{"head_dim": 96, "intermediate_size": 384, "rope_theta": 10000.0, "attn_scale": 0.102, "bias": "none", "init_std_o": 0.0, "init_std_down": 0.0, "beta2": 0.99}
Each number is 500 + 50 x the weight over its row's rms, rounded and kept within 0 to 999. Layers, rows and columns count from 0. Numbers have three digits each. The size before them is the row's rms in percent of the matrix's.

# layer 5 attention key, 192x192, rms 0.121, rows 132-191, columns 0-95
079:410530505488552529552450571494521601427474519572618457578487566544486498427427487490451486507461532510464557533534421412489535500553506489573569525532561453542584380577534460542521491461605440555542536449534471561470414504482498471455457448468537508434483485541513564517466533494483434516
079:518455516552516589548368511585402553436492438482567483489605510609505498528525477498502520528502545396620536560563515457541489512521537516488487492447457413525512558539508469472512492469503520511598492570529521478477409509449405430477527568532448435434530501473506530519423541419448509575
089:528567613550525418523447451509464545478476512503470429566475478514383493518559487535428464466425509530473421548404555465476609529495409522509491532537575532457531482517552434538533484425515487532473576571396452468474490429505447460444340523446498503463480534381422518510437619474538484527
103:454547465469544446528425542556447544441450562481641556468511499483548403448521597438373546466495522565532465493483476544474541517512521528500490472556597502496545406582507555562513517470493400540470450416562514574439495497543456473517457478550544619476422433474488510503463460407469482561
101:492528475481537590523462432570561572514512465423418508420558486513513482369470453589549442454484551528487568543521527471471514417404481419485534484570537568392511475503440608552519405538470479448502420452441438546572431537551537497429498612510460482537464583504571446540529450435524490546
101:456504429471456518461539521534494490464471450589489559464464454498466480607501536509544611457555555501511547492471493601492503499485475562460528483539528467437446443529411483520479500623461493451484552558487390472502434455412519474542499522420463534543478505495444435492445518439404566540
092:532553517553512490465528497544575509463541555597447456557488511458463619447494515576503416582432615565472491433522513510531577468474450489492553500506456415525422504538541517548431397561473427458487613531492567497460496560480430455503551533503530579453508509425507451473484484380543462374
096:530502480616463478532521538441503495447541463451533416569542493544559585513431518418508581526475546477472492508551528521389564478589520490430486488596505409566509425443520434517434464555495582450509488539525452486528524453527485486560525372443503504502572475442522509453434484497522518337
103:580570574490544552467538458445528439524478523535523571556479448521544435521467503584531517497514514416546557482484557474506462481483464448467581522525499490541550524456494504475470488606568478521553484417407462423501501395498540458432560562340505552443467422522510476479479447520486547529
090:568570530489530382458519491485488462550430472528570534461506549551468460419495514499466514515495546538610487524571487499368465458483456499504561494506439467407565451482483481394551418543526556439422517461461541476570519497499504388632551511543446558459481525490499554483593519437587442529
112:473604464443526455564521502522588617485521545521459488511552524536488565485542465606460448517414520541507511598471495430502571589440529474530447554499595480485439563574408599503506457465597433436449566521447520516517550514481471600470495565561520546467527584441432470458397528447438515517
103:483485587429663377454530358535504457526566507492521564482519470505458496575449508484519489492509447417517488560470509486498413390451530540438512545539425513550491432540473444513517534524592555545468383552513507497499496444566558503449495479497459466500456611502500479486533545515449471489
095:450483513449514574428553526522495596511469495457410515504466540563619469355561523559543493548426501452490549532434618434514488462488482404499475543518528513539417537432540506573540520399510532560508438463464516532513481494580430541487479450452546510434517439513473501579492489423454535487
106:505546447481527609504520540533389586562465419579537511532501507445495483505490517530545501518498500423527529476563537527516542495501554439500545440433455481517494518552531431470488547537519456492544484508502382465427443462500524554498448476544565492560441385556506495491377582517555597455
106:415451553534501554550524491521569525394474516531519517506502532566495531393568511480541498551450499480540584483538501450483530585506449396494477579537497479441432484661558416385452513555513434530527503468442453604490544452503487467470462543475491456437440471479547536498527586441635490502
096:540512564532542458452479527573364508558446457550479455484520511452510475465464525471500456509466398500484493561465460590470540497422521571438488414516447480463551524439500535543480470497486556472440515416515578399565459481480433502535502467540494448507520470465453478484518399598517504474
113:560570494510410481458468456603483555482598508481477555495520492595488551546534356583507432528546529469505410439531476476533385458525470513455542507508545530552550459529478486479585546500552506505513442562390518511550547529437419466469573525492504519512450527442488482585433536434381513580
100:503467428452464491471570523437463492446482470439525472558399555356528513556531538442525576613488489492535497428526538519506513413541486520529479444437477461542494529504550474514539477538482549442494545590586455472409530524430532509579544533570449432493536546506571535433538473528468517444
098:565364534469469515533540563532380472456418588539487489507440528485522519459535511498453512510525498377428531446621528538581585556508475459516430495465494468548397496413493491514517442488553470597502496476493516540524504511507501504507443476438501557595550482442442470492488397508508466480
108:509488422459535462465436399512547458514468476506462592447436531553556451483474463429459589402487449566583508485518497433506464476562379496552558487504528403516603411486508408541465523501443498482531550495539598540469513459486572462495479503421573569460562473560579528506569536538484478509
098:504492556598585511460520499546428423506505483617577475468483482494455428407545510518459500527543507541598438449504411525513593551517539554532544491573507540495513586468466496556512516487515428567505437528507508561434427550512502483495447517508437532389476540489562515445565458456529462572
112:545509523349533484449487497475448409510522451419538536574538475476483460532498438552505456584486471574595577513421485470472513456537531519510485486434564567590481552537529544542504539540563511500452468541519434503576532566520502516521523486474527541470464555481447576520494497478500474461
103:434507529532463559459620425480540480464474485524564514525499456506465446418511473548495541499419440448489500512457484462547510517533587487489516576427541516503465544466533563554437567485430499497536556577467551490541587571516429454468465507473507503477480532528488556553338524337495510520
109:448453488465457596470483548545503582385436573475488552426494535363506492488470527471381536503478489476508430564479444575476450488508499500545586478488460480478568469516452555478507507499465462495451515345466540414417432457441558499538515447539456548412556505521512512506494392514481547413
110:576519548354572455498418507557491521561497404483509589467591501486486467472501520475518518452500571426550468543498498411481526557497400469469533494499437496492511420555493547466520449497552522597479527480484533598565506551486476536526464604558514529406525487526456552562474440571506531541
101:511510537531493506581534561546471463479558472478530479469377556525536489510456573496540475510490465483447573477502414399484501461534474514471549452525534569513427466495453453550442448458534574405573448550470506497465512486411528420475453513439453603469478484534579461467467484495492537515
116:627534482423526576521527428445388461528526514466531495466581503501490480515406450503551404514555474509485483420521486481507510593548532545504523479408565601456561489542478469507512543465450451598384428502493429546537475469544425463507511452481433496664493502590459529530553479506439487478
103:497520519449565501507492471597501544559575553491484554540528476481544388419468448508478521469435481523513543496536432492586487496459528528426568452524509615489439511434438489501452566435540529486479437567436517563619491448614564541441558486501470438541535557537380483516546452563600580478
108:490589482485461528546602561549577498490495637488523456484543536406554438624517575513487521563473485489491446563466481494491512528512551584544592511505506396481597529519469483438390509485459586445521475464497594516529520535442491537520571563431501471552396473507520427497539455439533552496
104:429493479488464589485558539557496543437443535553470480418452407500491544430584535535608496464484466495333532487444476509498573560446497612530564439555438533530544449462480590507478540460519445517538582543548424610438525489521509531461547476466500534539649506516553518542525529481523439456
111:454553462516531485444511469569390503488448510568501518557653594560524513516583542403556538490435463554409514566525562566532549512465531514578450420415451510438460464528556576480532495533513495395543513506441568462555519522541543550467572547461556488487536576479581520495530526465554533501
104:488533608478406405582445482435529474488573539448506595496510595543514505548480521554479534489472545506534545435463500579485610530531600455589448477548537479508557500465454423491457557471492533570496531543551493489450486598512423450450597496421453486536528402440406485495477520416525488508
103:484496449463459456549480459502477445473512454446464443526498562420468448346446608500545487465513498383431527494538475450444477538572450469533593474469475599536518512494505449484520460455466491488485498473521494490389602453457504539436458565416444497400433456488431467518429430412489578523
104:593556474473378499478431461431546466500537541516505420467476479554536458520523477504489589482514409476495548485553487610464487480561518558488520509483517561467499488431543526537476451473436398596554531455423524462601410475588523463458484522393508493429509525402524462482467553571512524598
115:533388511520532453442466527469540589449503424378521493527479554501515490555446481560553517570480402613472329398532503516512565524456524526563461478476571462595548506508513543483552475521510528519449480523484597470494475500534363511417475518478477500533519569544537520538466508542456383421
107:563373428537530475520459516440459514482529451556412482581548423663520498523414499535538497587556506397541494421549481494531547461525606505499523515488571447473524564520510524471558538439470494442526588518551459444479464433440429510504501506615551434466546449576497480495450470431419567554
104:519493496496539444520500491477480543527475568526489471570489449526469516486584511444484465532481500454488439464518430489451623498414522414498464491518429481577554498556418554496489441503454433556511505444575505436534475465558508487498460399569464569502433486467451499465463548549386487499
102:512462526473487440451436523496543448491456497422507505384486525445387512403550568548471476392529470463563425497516506439544509512498526606458480498532594429506367423516490446411361531549539545575491560486497463518465457502515516530455530543481529535486486509492445562384507465605466487531
116:537436459417500522511452559451450540360507607480531534439498518477488493514457527427470490475458457569506515530518547559531419543474532503359394427506593461593526546438462503563561468453517490403622433494489455479495528520445463449388455515543496485493504481447469454606564500501502543417
113:491522446533574508471445443465524605369509497557431538515597486584491456426458403495571488460507534531501526474506556582395563414445536502514539454407520554520435537513414448491559517489511456558484459507399465555455468499547574479527513523489502467527531499496449471494634435395457531532
106:515517470585565413437421416543474523507453452481578478495459387542461494508506532451530487467572467461558476479531452512479549557464504432408513498509598485542483440474516508515454622587557552435382371471524469563513529528515508521507481517466448497490422484404500422467516506560511508467
108:558488455489457447558556471568522510465448491510597496433496451515535514525553512489582551530468512475572533551470396427504525433506523541503559531579440510447518541532477522502449455579595540493556423432493491412370573445543480457472609491532519589468517481440441515424520495474446513496
108:516484435456487481443549520468465457559495559445481479449504406547403491461437479507541536446493395508482503415415350483466531482542602522501561452566477410460492602544448487490536482603527546580495467489568569501512428502612526527565441374503437436489512399514498506498479480534460502439
104:476514524522436381589509507540511529412522459448535478425583539474534508507513599474521513502479484457473484482521601514493476573545433504490582471450438438389498484539559475481426528545477518533476541489522505520429498529580500427484463453561479455509398465525524516488443499526472472446
113:475469587532511573529472468521495483521412542499425453469532471488487622389537608488496453560448556455494520468558479452477532525528454582427472531528471483559460530502536519389519521527554493495530419512506496388521452506487533509546502373488592480468470567482532461520687479461535558499
116:462486469487499477539571551457490471484519557504390403499517532415514528467412480478380537508460549446475496523529510455508372480510547474549494506543478384572595473453514495543436433515483585455492485486542536464578538460568489437434509497420549514400465511505532448527547595461466444451
108:503422447510497494524418424515551541527581445540434464432512569482464518524504517499465460421522564535533517398521542471496460516452563474539569677507545487493627514514487567480460447490482487414544516492466416492578487517522517441468490544503558511504488444480598487548533476519580473528
108:477491509482472458469556451548506399448410561521377499576516566506532577534445549546455534510449483509529495513530397457369540537527478578461425531501432491535458549474475506561487523491479491503418567460540505460498459480516551568462508474500535579489364474570468524461499550428498472450
109:530538451535601528553497474476458602473459495506633430465483536460542494589423431541448528479495444544518574510575489407553545512478441421498532459516448560427498480549473550487541491555507403522547458454517467513512481584486476435557623549441537547512436477529543447525517487491542519562
105:415560506508465612447532481480444497449620545487565484493439480475532473418474501542527487526528592514525472479468470475474475395543491555477529440531553502604492455536575574504555500499502521529562396454415511599531543430415507442511523577434590491403473394577505532503505449548480523525
100:416546544557549531498534559561610505450594516440547577444568492395449410419434404481523508466515508551473468508475446518566492513518537526496510544468405526400502516395535562445604509507433604558583501476581444464506606482486469460470482555496462479505440504529447514539556491544518451485
111:440497478511474582633506499406474566452518455406492574498447455580447468523523497463486542495429434485541438540396502540543544499465520497435471506448538489598573499483508439481434475452534509520514501618467499428519491470501463464490581483490471371507361585518394548518528432531587635500
116:544431396533529571496547387512551513520487615505446516504515428512524523554503518507437561464605511487476595533530513540463465503509409564490564421476458536544445449618517489539569568417434489461522461605479443435516448521566483539438453432597494476451426484489449500505543392449528509478
113:586539418575577570520448468527492461510429520505422450525500466592574536497451574472601431548486473541449562557539480522494519556495547489552526481428482502404379497415453453513492520568504417512462486546540436419612499449420374530532475480507528510423518428447510576525489421524486565467
115:483481442531405514511540420409539600513630435441539557524528451444562556526563457466462520474502517449484461499441424526444526434528431545514547492501464566603566489458485421453390449452430517487549489526417608487497585515434534549512447465489481479519500510448579483488529491556512467418
102:606445527537566518507393542486443533568530418505468526519542489515451418631510546411472446510501464533513585514498523467507564500604496507528444567537537441557579510507451557518577493507543475487532514500494560559471428427545567489538471484392544575453553481565467609468492544480465528452
107:525510450480486483454500460539452454463490488517463463469495468379459560542484495398510571557492629370503409425393414486464498478437504506576425567543473444460461420492547460439574496490517477484525559504565476560562480504495396507488493501498427467530573506466490585520567441489417515439
108:606519574524476588564492518455535515463516496440556449464545501524477500541576428448499542571449496506481474422462558491498465503525512498587476438493452452442604528447461444557512514496510420472569442549434516494385459506523536580555481429394429543482576482498482514605539520587507517609
115:519466438608589487519426413416461448475422490519465575451547510486416436581560481471488530481448523457416510466519522502534484508526499528431507479615452502453460534535548504434488523533558526622543530495486457477479537467481479588369535520506470485470583438537534465563547478531501605534
097:541531503543559506534470482543433425572351458592568470452446536527462602556485532555518546574519485459487479495534451480469478436411604530565467514466623549558520526472434490422537458534519474486399582523477525469518550510433466521414395501466564431594498432545533529509493531539461455446
# layer 5 attention query, 192x192, rms 0.117, rows 133-191, columns 0-95
096:565516583548520502429472486571502511491516502486451601620586460522384490529366407444513480495609537537524453445552523485501433450450474598480545486546530478488421559569531494542533549467409463498444526535532487443613568449523477550477487482512475484549470537509418555519517523531556536483
088:502508565438502493447495486565403556465574571455466520508497488610494525518483468434559539467476472456356527512457589527445498516364456595371551506569497493442401473478543476505586441518562516619473481459504458527478482481432491539489476486522466493591495512485504546425465463487430553468
096:582422494471425528473385460546530486495504456545463440449545534404466432505477468502460506455500519517580427481505399540474458539566631412512532527561521515515452549593522554522496504504443410548521453491543433575513483479493551493540538500532539583456529426592536545534520490515467507529
091:550390497543534524503579467506538435393535508483506594507408398491552474537488528444495525506438530564426416423464487415470538498435526553474487437556553552569532485506526467493544494483457384453485468511489517419589484387508521508496554341507434519472495495472485492526471519582602389513
105:485369370461403528530547485489508496540414325515518501572521430567492541478512527518520533500490499575462475446554456534489580486548449430591627540478598388502497464484417482440463455478445494470482514505451544485548498584543450525559564560546466426467513523545527515472405477511479453422
092:533375541541437559454550570494556451512497541561482471426588470526428470452517404494417509489570591496521596445429490464533405507523456494542550465431480446553493496506466547466489555465421483480529560532506557442501475479522468495550499500410500472501516501509575454583390504538462515525
099:375388473435441513533566458577476500448494514454516446485515493549511429485423477459463487529458499488422464452536458457506504430519461591493535513424495581519514566484502557440490559491475465408523527481509541477491477553506488476511369542472524517547529491558528452529530466574471441515
086:569436510456440534475510527449458504531522469515451486408512606509491491506522451468582524470529489445458492626424507501548526547493479380461467491454514523523462388543509415557528458444444471432513479547594490487497450582515502640524455523556531418470587500475599430493483491587446502475
112:408472519541496510554429565544531509563508434508389509484537465477473458445543493462541520567541552510558481565546483549552556582479483451450426580408566552496384502480515496522475450536490518556495515529527477602545505543590430583515586622468544460581497543564549540503489457443479560617
110:438490566381485541477518505473486417547479498514399564438546454533409423442487549534569488464545488419525483535419497463493552397622454575452559611487362527488518520423532445509524544456472477591433427557497489550484572535629490452590533519458488416563439538535546523456533465534561502462
100:503476423434455596474445480522444482484435411510540627490581515519405479512488428497434477519579468528483448477593514544431461447562541542439486485516532516465410530526511510501503545565424474518492591519550448505561544469457566508537520636577520582520560476534441473544539434525571491594
098:518462462454481587451493426488499458426457486500568508519420511482506510553427440555547491469472502497478528558513579528511418530528484517499535428511382552445489494462467490420602423542603497504556505459562510554480591548443576485455480505488457435480566457490535542453569551533503556564
109:611500458552464508498511469472513455583469414551577473523568532423542514501471467433502512532477481443562487414490470535492542470503563486530625505440491434607492544500455517490494492486456450573531493537619553514511473459483476461502538477549479498543591531540601479506483566460429523447
100:509574481505425568509493490557507492465486502458416586503545549542461444503416479465562485514511527514563421540500442535516434484401460506575422460512592371480451540520534491508551492482479587524581504424485548568504463528523423494467544526484467575398456474558467496478431498507458528462
101:429544495502444471494589458469415549431490510558428539436519509511551556489532494545544397515539449531511494460365549560563542533476470504551497555552456529554449531450512535542510448586363575435445520549464469505572449566491367460510486579524564511457458559504469505468454535479426481518
092:492476502472489460400522402502504495465558487543452608551434534482504569488511454494498455478548468475508484483564511470463577463513437504539499583538518503602551533505429547464460470441488538523477482512524573473569515541554452470510474532613508498502536492533444484553469501549461476561
108:579549475509508511475541457449457550585598445478527610502521514530542463518516476432498554489463540526540494491535560488459429635500493612543446498518552513445584561568449497568517640442567454501504441569551600521510552606555478522525524451473485513543510492537487446558518494523470532504
109:541434485486422541464553509402381507459431554390473525570424457544524546538470537446527541429431523420517562611506468461456532451440433396422477494508596475627501544437507511457534476366580533578526461484476455494485460563465519504506441426542491394467557553488429507498570438516565482527
094:503513501549541474461530526528485513487511465448518573522489479503568479511487521447546471491428423492537461462451514529526551517520464511563498571581482478493547516449531495449563554489515503490535454570566585554506607403496495505454528519428488468585518611538458538406548508499567501464
104:524528439483513551532431503482483446440491553478493439497538460509551496570428453469522468546509575499536572552602516455426465463572498483586421492486566503542588646492474513451551498566517520508511498522598508531511556422546546488516364506466559424491560481605503486596485510547487482484
112:551494468506528529348488495482501489485435480537514475523485481573447514518449579537547395567526484550481528481524504396454418472525441574414435464486474559500559528460476566458484530546544488527517401411529493476556487499520501537552533540548546555530425554457523514538542534540541487466
099:482555482472530513545474448519486520518497449453483474430503517481556446471513602480574609553469558540531515439568485599503504504433492471557458468473584490490477428478454427381557514496414480599481492492516467525432493590520496532482556465451491562486490424633572576470405495416493559594
115:481493524539533527498423584542483531502502422548464555509507487394579558527497496471472468456572568486507442496507516574547418536532465438528523467565530528492440493582468518538586578450454434486450572466453470537500392518432561482489507528469562548574549495440458488510498498479481422451
102:544551541566509506552559545560450522458494490587484386575548428442544527425524527578447449468539493463510674517517400484513506480555550483531476542469433448582516495596492572438456534448556567526498493552574536535577537501344456413586464505482454476514486488525533453449633529490535516387
100:457443611399390486469458430410536394582499559544511500526487481443534445442489551537466528458446539450408439531508495579529544525441515447606546502519563582561466541465511536550409490476521521516483395510482520578580483547515505528505575478479442527471544414485526476598583539548448501474
110:571470431540531538539463456502418475438516445571570489484601430507507528529454484464517547514522461476595540526493444508495451464532459524503508493515393505419435512522411494555550585596496503564578455478443478461501494534505563462430466531483480532477490462577431552512496492426555579596
105:475468497538504436483480506457523465467532474446453446476445412501563614488394461518540547481498509473569561417502461565521499546502528440518385532469402406581484517436567533527501541395501481534493499474509461554506522496526476498436552418496592564516439570354535533468414452470622447518
108:487588488556458510551527504487510508422470459490506464506427518501512477564549504464517557491457422558518454476438451571614552498492534453593533472472575505518501509476492462450477513448531488602514470508527578427531487552486444532471576509466558498549625450413505445493498451477595547595
106:471488447565496542511440440553559499582445541588516487475543564452503486415471484443521543535447469562538452514522536522489528500520523484419432480506451511471489471415407500454434436518489509500570498574529458443429557520482494548412580491525608494609559474508418514530542422482546582492
109:523449484497488481526589502494510498507511511514655530509388500494565506526438421513533519570459443462531539494506468484450556613472544462482449404545524474562514505505416547474475595539488457412541504475524565435426460615508496542498537460433528487518508507405474536503454458457479459456
104:499473489462396528500551499463557443496543532486589532587484474454419487442473506439473484515554496420427541501499436535491454480545527536490523519508497543471495539374514554520503518470402589554565521514505471458402631476477500513497485555461498569473486441480480484584479519594508484589
103:561550612441483366560581560435499483516534452539553535437504502495442454571521483444501515440508442458494475554526483448464442518562457538419515576442477521556506516520521551453524536393474471474607442513591432415496490473516515443548562493467540545552550494471531530504491491576515505463
107:566488551445502591437564475512615443476476470455483604534465448383518563498563449495470549538552467447503493484472500563564520477432530498486554513519541585550430513463436468515444510529507538491556544537494483507454469597511467551475512497641444546443562446531442491507425554528518455399
112:482459533484479479501559602555559421431456525521535564531647506533533521512457564543454510547522480525465494517546464427500496511524490564484410488428534490516462432389501585533527488468530488550544429566543552541496509427518437462461372472497512540502513510544430521567435478550440465483
109:448449442452473644526485533482432496513516529536560507414483438485545400503436488551437385443581517423478441453453537512517437448560473389501529518501536519446534461511561532538410568433450484503485429515586571496537458470509575524528572489581472538592454412519475492511495473430544495566
103:462417517601437471533473557480626504497488493525518513468522526411389551515454428494506473542509445517557469422548435568409434504565469474533456479547510436469515475524476379444493469520460388449600592400565564504508499528608443539441465471571456618559556535537443453488438499509501563525
099:392483497411549488478446486475538535490478441506466433522485550479477517418549490498467504518486469493625448557548527389474588523481543430545545533524483534386413527520419478492464542510528544535568590514557426542444535506466531549481587505579548460464574639597531559486496450475488546464
101:524476553545450535486436525489524457476488517499541496413542424537528569522485486539563541472529454511455455541479467440504578484450501418508399448426585456539432516512563455484650441494522554509495475512429506512483528592555456427506435505563477543543491466465520534451529444536431440505
113:531613579500462501486414363505497591502517518539481502493499433522464476449414455586514462466474547552508552564511560513589505467506493489405530531446463563402448497524581544436459470488495474469542509526532462519537574462530477495490497585556551497545529448520435487496511556470476577578
102:483556466538530480464450527532463438540445427496452601536457552520481560386493527481556478503564497453520567514470409432459558490450484462591522499530438454506504437591483479445563429509468437526495509540502461489524432490543427407476391598604516524508480502473481517479547374533514425462
111:492441549518469447512507477575510426450471425445490511453432556422601483555500536523510580436468488409651501512488519464450517489505461466513482504490436454527523518499551527541503524570458437516478397437525463519487517484496414552585574593442501495409485549451536511462543418515534483528
108:501461477454518550394404469476505494530496540409446497467523476457519525495529476540466398464474561465513435499529464528463447431565469513427486488504479582504477419533469441423596471448481523509475484463519512410625458495510532630482502506566469554544548464537513490459471472528515550438
099:489503453558571477477596479493534533543559378547497483527521446550463523422465510525550490499448532559481529592466515469520492525469519484398633564582483434426535460517487533452409529479514455550480633530480427492604536477415465435458466446522457610479459553597514542473512462544528492494
111:626559546501500481510545376527506518551526499517442529443510528534492456507588602497574492405436436481575514528564494588497406599387514539522497502439466425491462494493523484509498476497487549617506456550549547468540567539582489567597487461565471526525568550466474499483440465606535541550
109:576432580551472513535418470427480461564533477409480523564556527526540507491389581525441468511520528454554423491434453542496430503547504578453556493524436523615527558527531536476458579510431522531488470483491460472535476413571508547485587375446506486424523537459498473488507476477536495493
106:446476459458536506560521563476496542510562501535433582493527520497497500568530577490461533535467451516495488406579437422582413432464577440575521548490587516516580492533507464420485535470558492475471480522463423481474571445492600507465450500505514468530550567432378450534496515425599555484
108:535507475419503487431480607527545510556435495558510420466407491545468513482568505472523505497460554541595436490499411507482546482534486451539507512578522429573534420521481534464515498446513409517484580463540591491508535420498505503543579457451529499469554510478472570368602497509460505416
103:543547438521381498431492543461486522552514502532473384427531494473549511524516412485604458476409416472513567493517498469450579593457477472556459471502537589504580470513472488452507497517533486438553537553460548448526428499506499494458593561449490569485406416505546481544469501492570472544
102:504524417406559515494471500428552455463374460391461449433558510459538558514459532559484479434494447491482427466488516546507543517479484391463424532541453552559468591542517454436515541500450540490452508527484483588467622547499479472553424550423503498489590516507402444490540430530443564421
108:518494500573550442433486452467462555484449607537501427487583576491514588424492513520458543492527463456524586481464515395447527470504453489482478517459463503433414511572481543491509523398536449467380528449538507497427567450479488434553464401490464453472527478453522553488468530508604522476
116:526536528510520548531518385522463415446492507557548494600504514484453516535509523571496511485540444464384480550505511510492497469561483556423504468439554523536493454475561447522531432507487487538445484513503420434410489432500540486476488424539411440542497520406525605511428521477507446476
106:476420494444460502471584554545475581595432550558522562528454491466474549590481498477544586569478424533477502506419492536492513447496452551477535513523512483466491488548588444533587553401517560505593489506518469541467525506462497601501516539436556512485482450458511511591536465549530470604
105:546523445534463506459561504424560539462373524503553546463544448491390476504541485438550555434541479448514540502551502559582503472491548450503530464553518390500493421510512459458551535562461503472612505546528475449517471500488458474635518468538530465470494439424472566438486472556542508448
104:577487468500550495397573452464443501531444439561473581590418467421495577542412472508452568511478475471450528465508487510525461456468541535521485427429525533558467563490545504524467439493577494489382517496509417434506413500471491488515571424556535471497430569524422580539502487512578577488
111:552488542549463502523405452524516426634503507445465535524532514436469490506428497441466382556579456570451489455575515476536452525552518515530396472493489466479479504450452552476473591487409462428551432538474482556547557530465522529475543523512492551424588510430448530499557533559470538536
103:507559466533518541504450428448432486549569504478472506526534558471446506447517547486479371499483503446448500516408461479463530446486504571460591497583444518511481484416460429476577451529541442445550537549416467602453439467446533663542528545514501500538585577483362437428452492435517368536
110:509573383473462530573537509517547429507427479497521514540436481434524531586454537496524438532443499544598429433491520428570598547542593521494487405463555463421474566532469479450562527558477524486557473578539498420413495537426521553428504448521524542495566531503518494520408542486429483535
114:484487502588486505536470336400526459386476455494524541469582439565484479549546629444502487483462642433524477455546472540507485578593523466438566473497467426536523469526485386511479566468589563564488534523533518487464524491401484465488535517556461469609436505459482511532467486485497445486
100:551498515508545573467479586480504470418541405449476567372473574484527471399501501530506478467512502464588507527469577522479494507488516494517441438543535424485551513452542478493522585517500524574591426521459509551504429435436451506513538472486485412511577490554436477433509477510448475440
# layer 5 attention value, 192x192, rms 0.168, rows 96-108, columns 0-95
095:413439571537465537525556477531529492486482464526500590497460506541486551441472522553502530528525535569450447530517483605451529442498477495589569550504542455509448543461466509475408483507517417450486500537450475444523532587462506439460504589538503495551499543513493409594509487486565501553
090:502543496483418483497544465519552426508463461502459545513503526472558533542521551457562455535484450504616440524586526461530630449537554494570514532449396486484482565449481479606469569539518525500460395551504534495571570493474541487502477359521460557567539647442570422499453495443509588545
098:589487515483378466560406527512445553560579568512466396532560480624540480450535497430532509430458546531554521571528496463482457510458395485456472460584586541452496473527509479609544508440581542496470557466546568482575625565543480425508490554472545446491479415530435504547479525498492492579
098:442491541470488488543485490476559632448521547470443521474464513480550429456527518490548590524533399485464482488432519536438558507479609513454547520509558456454507462496497452476463512509502498421520459410428493498535540467472419503577554466514507435565396510536472489560510507610501494472
103:482472512518417483444508616447510586517474532544587523581439563484507624567494337449483497483438507511518479548520503489560548530524411479424414458519512586474539455477442502433495526533558385399482493575479429528529488487506495453539502494581525449469588496568499501496540492455503469431
105:568554520587514484520503400446496419445464457480581522400481537438458473435427529565474429501472471450461490499459523453504440511542503475451445484492471503431505571428426582427530473495503480566491469546472431526547508558466438465507504589485539629570591554462436439475540542518482528508
099:517558519459535446435495449478546427433529518579528498429438477521493539466453545590455484584530496485371496492541505456448464474512534549514534456432571507541481573579492567485462474584549515533479527464412542404393489528503518536370490437525461464557482633573547536467512459466478513450
092:574521512615512479538499538533557525362465420487459541467433449610520464425498471467427546435546441388383525460483457523460477497501494451567565530512452477563530516524592471552547491389465442526496502518528606515537523491462488529467458549485477501567496451435483588473528480528520474450
098:445556556554493520502464440561620531518440561489453526455460535556589383559542475522604455457458497591616519512435507525486465485517412511519509509495471506482472469459497476495617540546530449488501433447429512544506483460486486539460582486528482450556456503543431506514403464535473588627
102:480436542579636455463497492552521473559569480514479454476440495503552448541488490393469476478453541516470478577463473547455428437454530380537554498532495492462598481515524540538516460537506520482580417565500538479622472425480496471552440559480417521583438486503393524509480527428498495484
092:504469503461477440516547588515496605549533495574511540604498480601494522529398446597517492529505553467554503515543604499524520434559437486573440386513518374481344477538474437480394476539574571523485497583557396538586479466577575509481510470563509470622590397546428492537387484481492506493
102:449620519491459496467461442467507523539430577365521449511504470426511436507495452592494499575567470552511464346477471477458521429499515568518520483464533529485534498524485530542564494557463471552532418489479513408578570436598643440516563492462466490490434538429543502554570520600565532508
090:447415485472546553530538422463455504539514468518552559571457499514523484484527466481523511543492487546517433501483456433473501676562406564526458478500506475480527441572489529565460436591472496530534543511451568597590491527549527460431466498481547603501444531519528526403408469549418524447
# layer 5 attention output (transposed), 192x192, rms 0.148, rows 96-108, columns 0-95
102:433487432546510473462495433505477480431480533565459545481497487485438562589480481452549606450509457421562528380535531538520495494473563534522510596547504433492564518467402492479535529444560479378487529512523442515555493483498534533488520485552480407507537575463495470431447415514576425538
099:474454491508542526510436417508572509448470527523508538530543449475481503552382513461505522447534501523528441487486440569435527504598571520496370535464444541542415562429467410546515512545548491556403474462493417530451563489467409457592515448494482413529462528518514451611450406486461494496
104:551500423461516499558441577549533580505580485432560468568479445597487397419482523466511600420511453474459558404593545454469425552428513514568569500516584569513465505463511415536419500521503513354472569587485583500591526541486488494491451558449482457535522465532520548499533464515536564559
108:381426532576552531505506491402535522496541461448448529456425530588533514549432520504570498556559480587493483484506477488462430486463542595384503513503458527516513567621474597449541527470462495490479482463572590425450501539477477476526515440541483489441457535521408434510467501591491502490
106:511423469555465576546523515560448453492538498507521472531409571522477526505443398562568496464533459614459534461561511569531569482447463566448501459504523473513482483477595527523443517521425532426434505485494568472477522574512531530549463444480503526474519409492566337551451526526455430552
106:433570481638547499449505463456524454497478522504522495551538595493418500509506529481398515518473449510555530509411467487573501438518491553494577513541433478525511584499501461483394463554570457456387549522551525472518420561387449508504533558458470506475501531507504513468482493396587522414
104:579586591528535498556483446460575524564500462490499485428404510407420545562562563440550475571443511448450466539450515572518504491536523464521544380456471543540526539554499478516524480492496497480456512505533524540361565558539511512458491509543614480502458482439470357411493462543575457475
100:495538450552539395511526513504565622504554469480494516490461461449525523456480558498494485492425527437519578457437447494483578441448477474478495569550516511551578566497459467531589551498706439471450385433454545494489484547464473481443525564457435603521500523484539485521466485494532519527
102:551468551489492552487481560528497628553521464518452591458525529576534472592493496554561457537519476521594481349512513515545445419580428520497485432459541415498488527586530527444443556523467494515408440476401462544594459498516494414475564450484582461507477509530539437551630480457481542552
107:480581529592484478458470400494496521556469563424496487457536556522456476515470496485499487490577523546484482468499527472386500472538430493464485555500501531481589360493498526465541502553528487431488423525552433514516510517514522559636480548458465441500552554402526615521519443546521509502
098:516413497431428519502594501442446451532535566521532589615525472473562537543473414426441526501396466491496390529494534520505523524492453485584496457566496483434432571513529498534513466460453515474465573509474456486490520453492510633512552528479581478473577399532464508536466426500521503469
107:490474489440522508439459519400482476526474503467554577493543485517471406434490484550477437546542487486573487410484529459422519468584520477477566410541396524476520506498458468535595501514366512518503358495452533467527460514450520471514504511412486489514423521435603462441524400503546568557
103:522622489555449513521547472470566383570509444558522572452514476516494442471496442429422488606486473569504532527522538537578550692391412491537510493495509530453540394485470535559492564497500483498559512474454531616445507494472465513494497453543528477482467556501583473443446465508455486567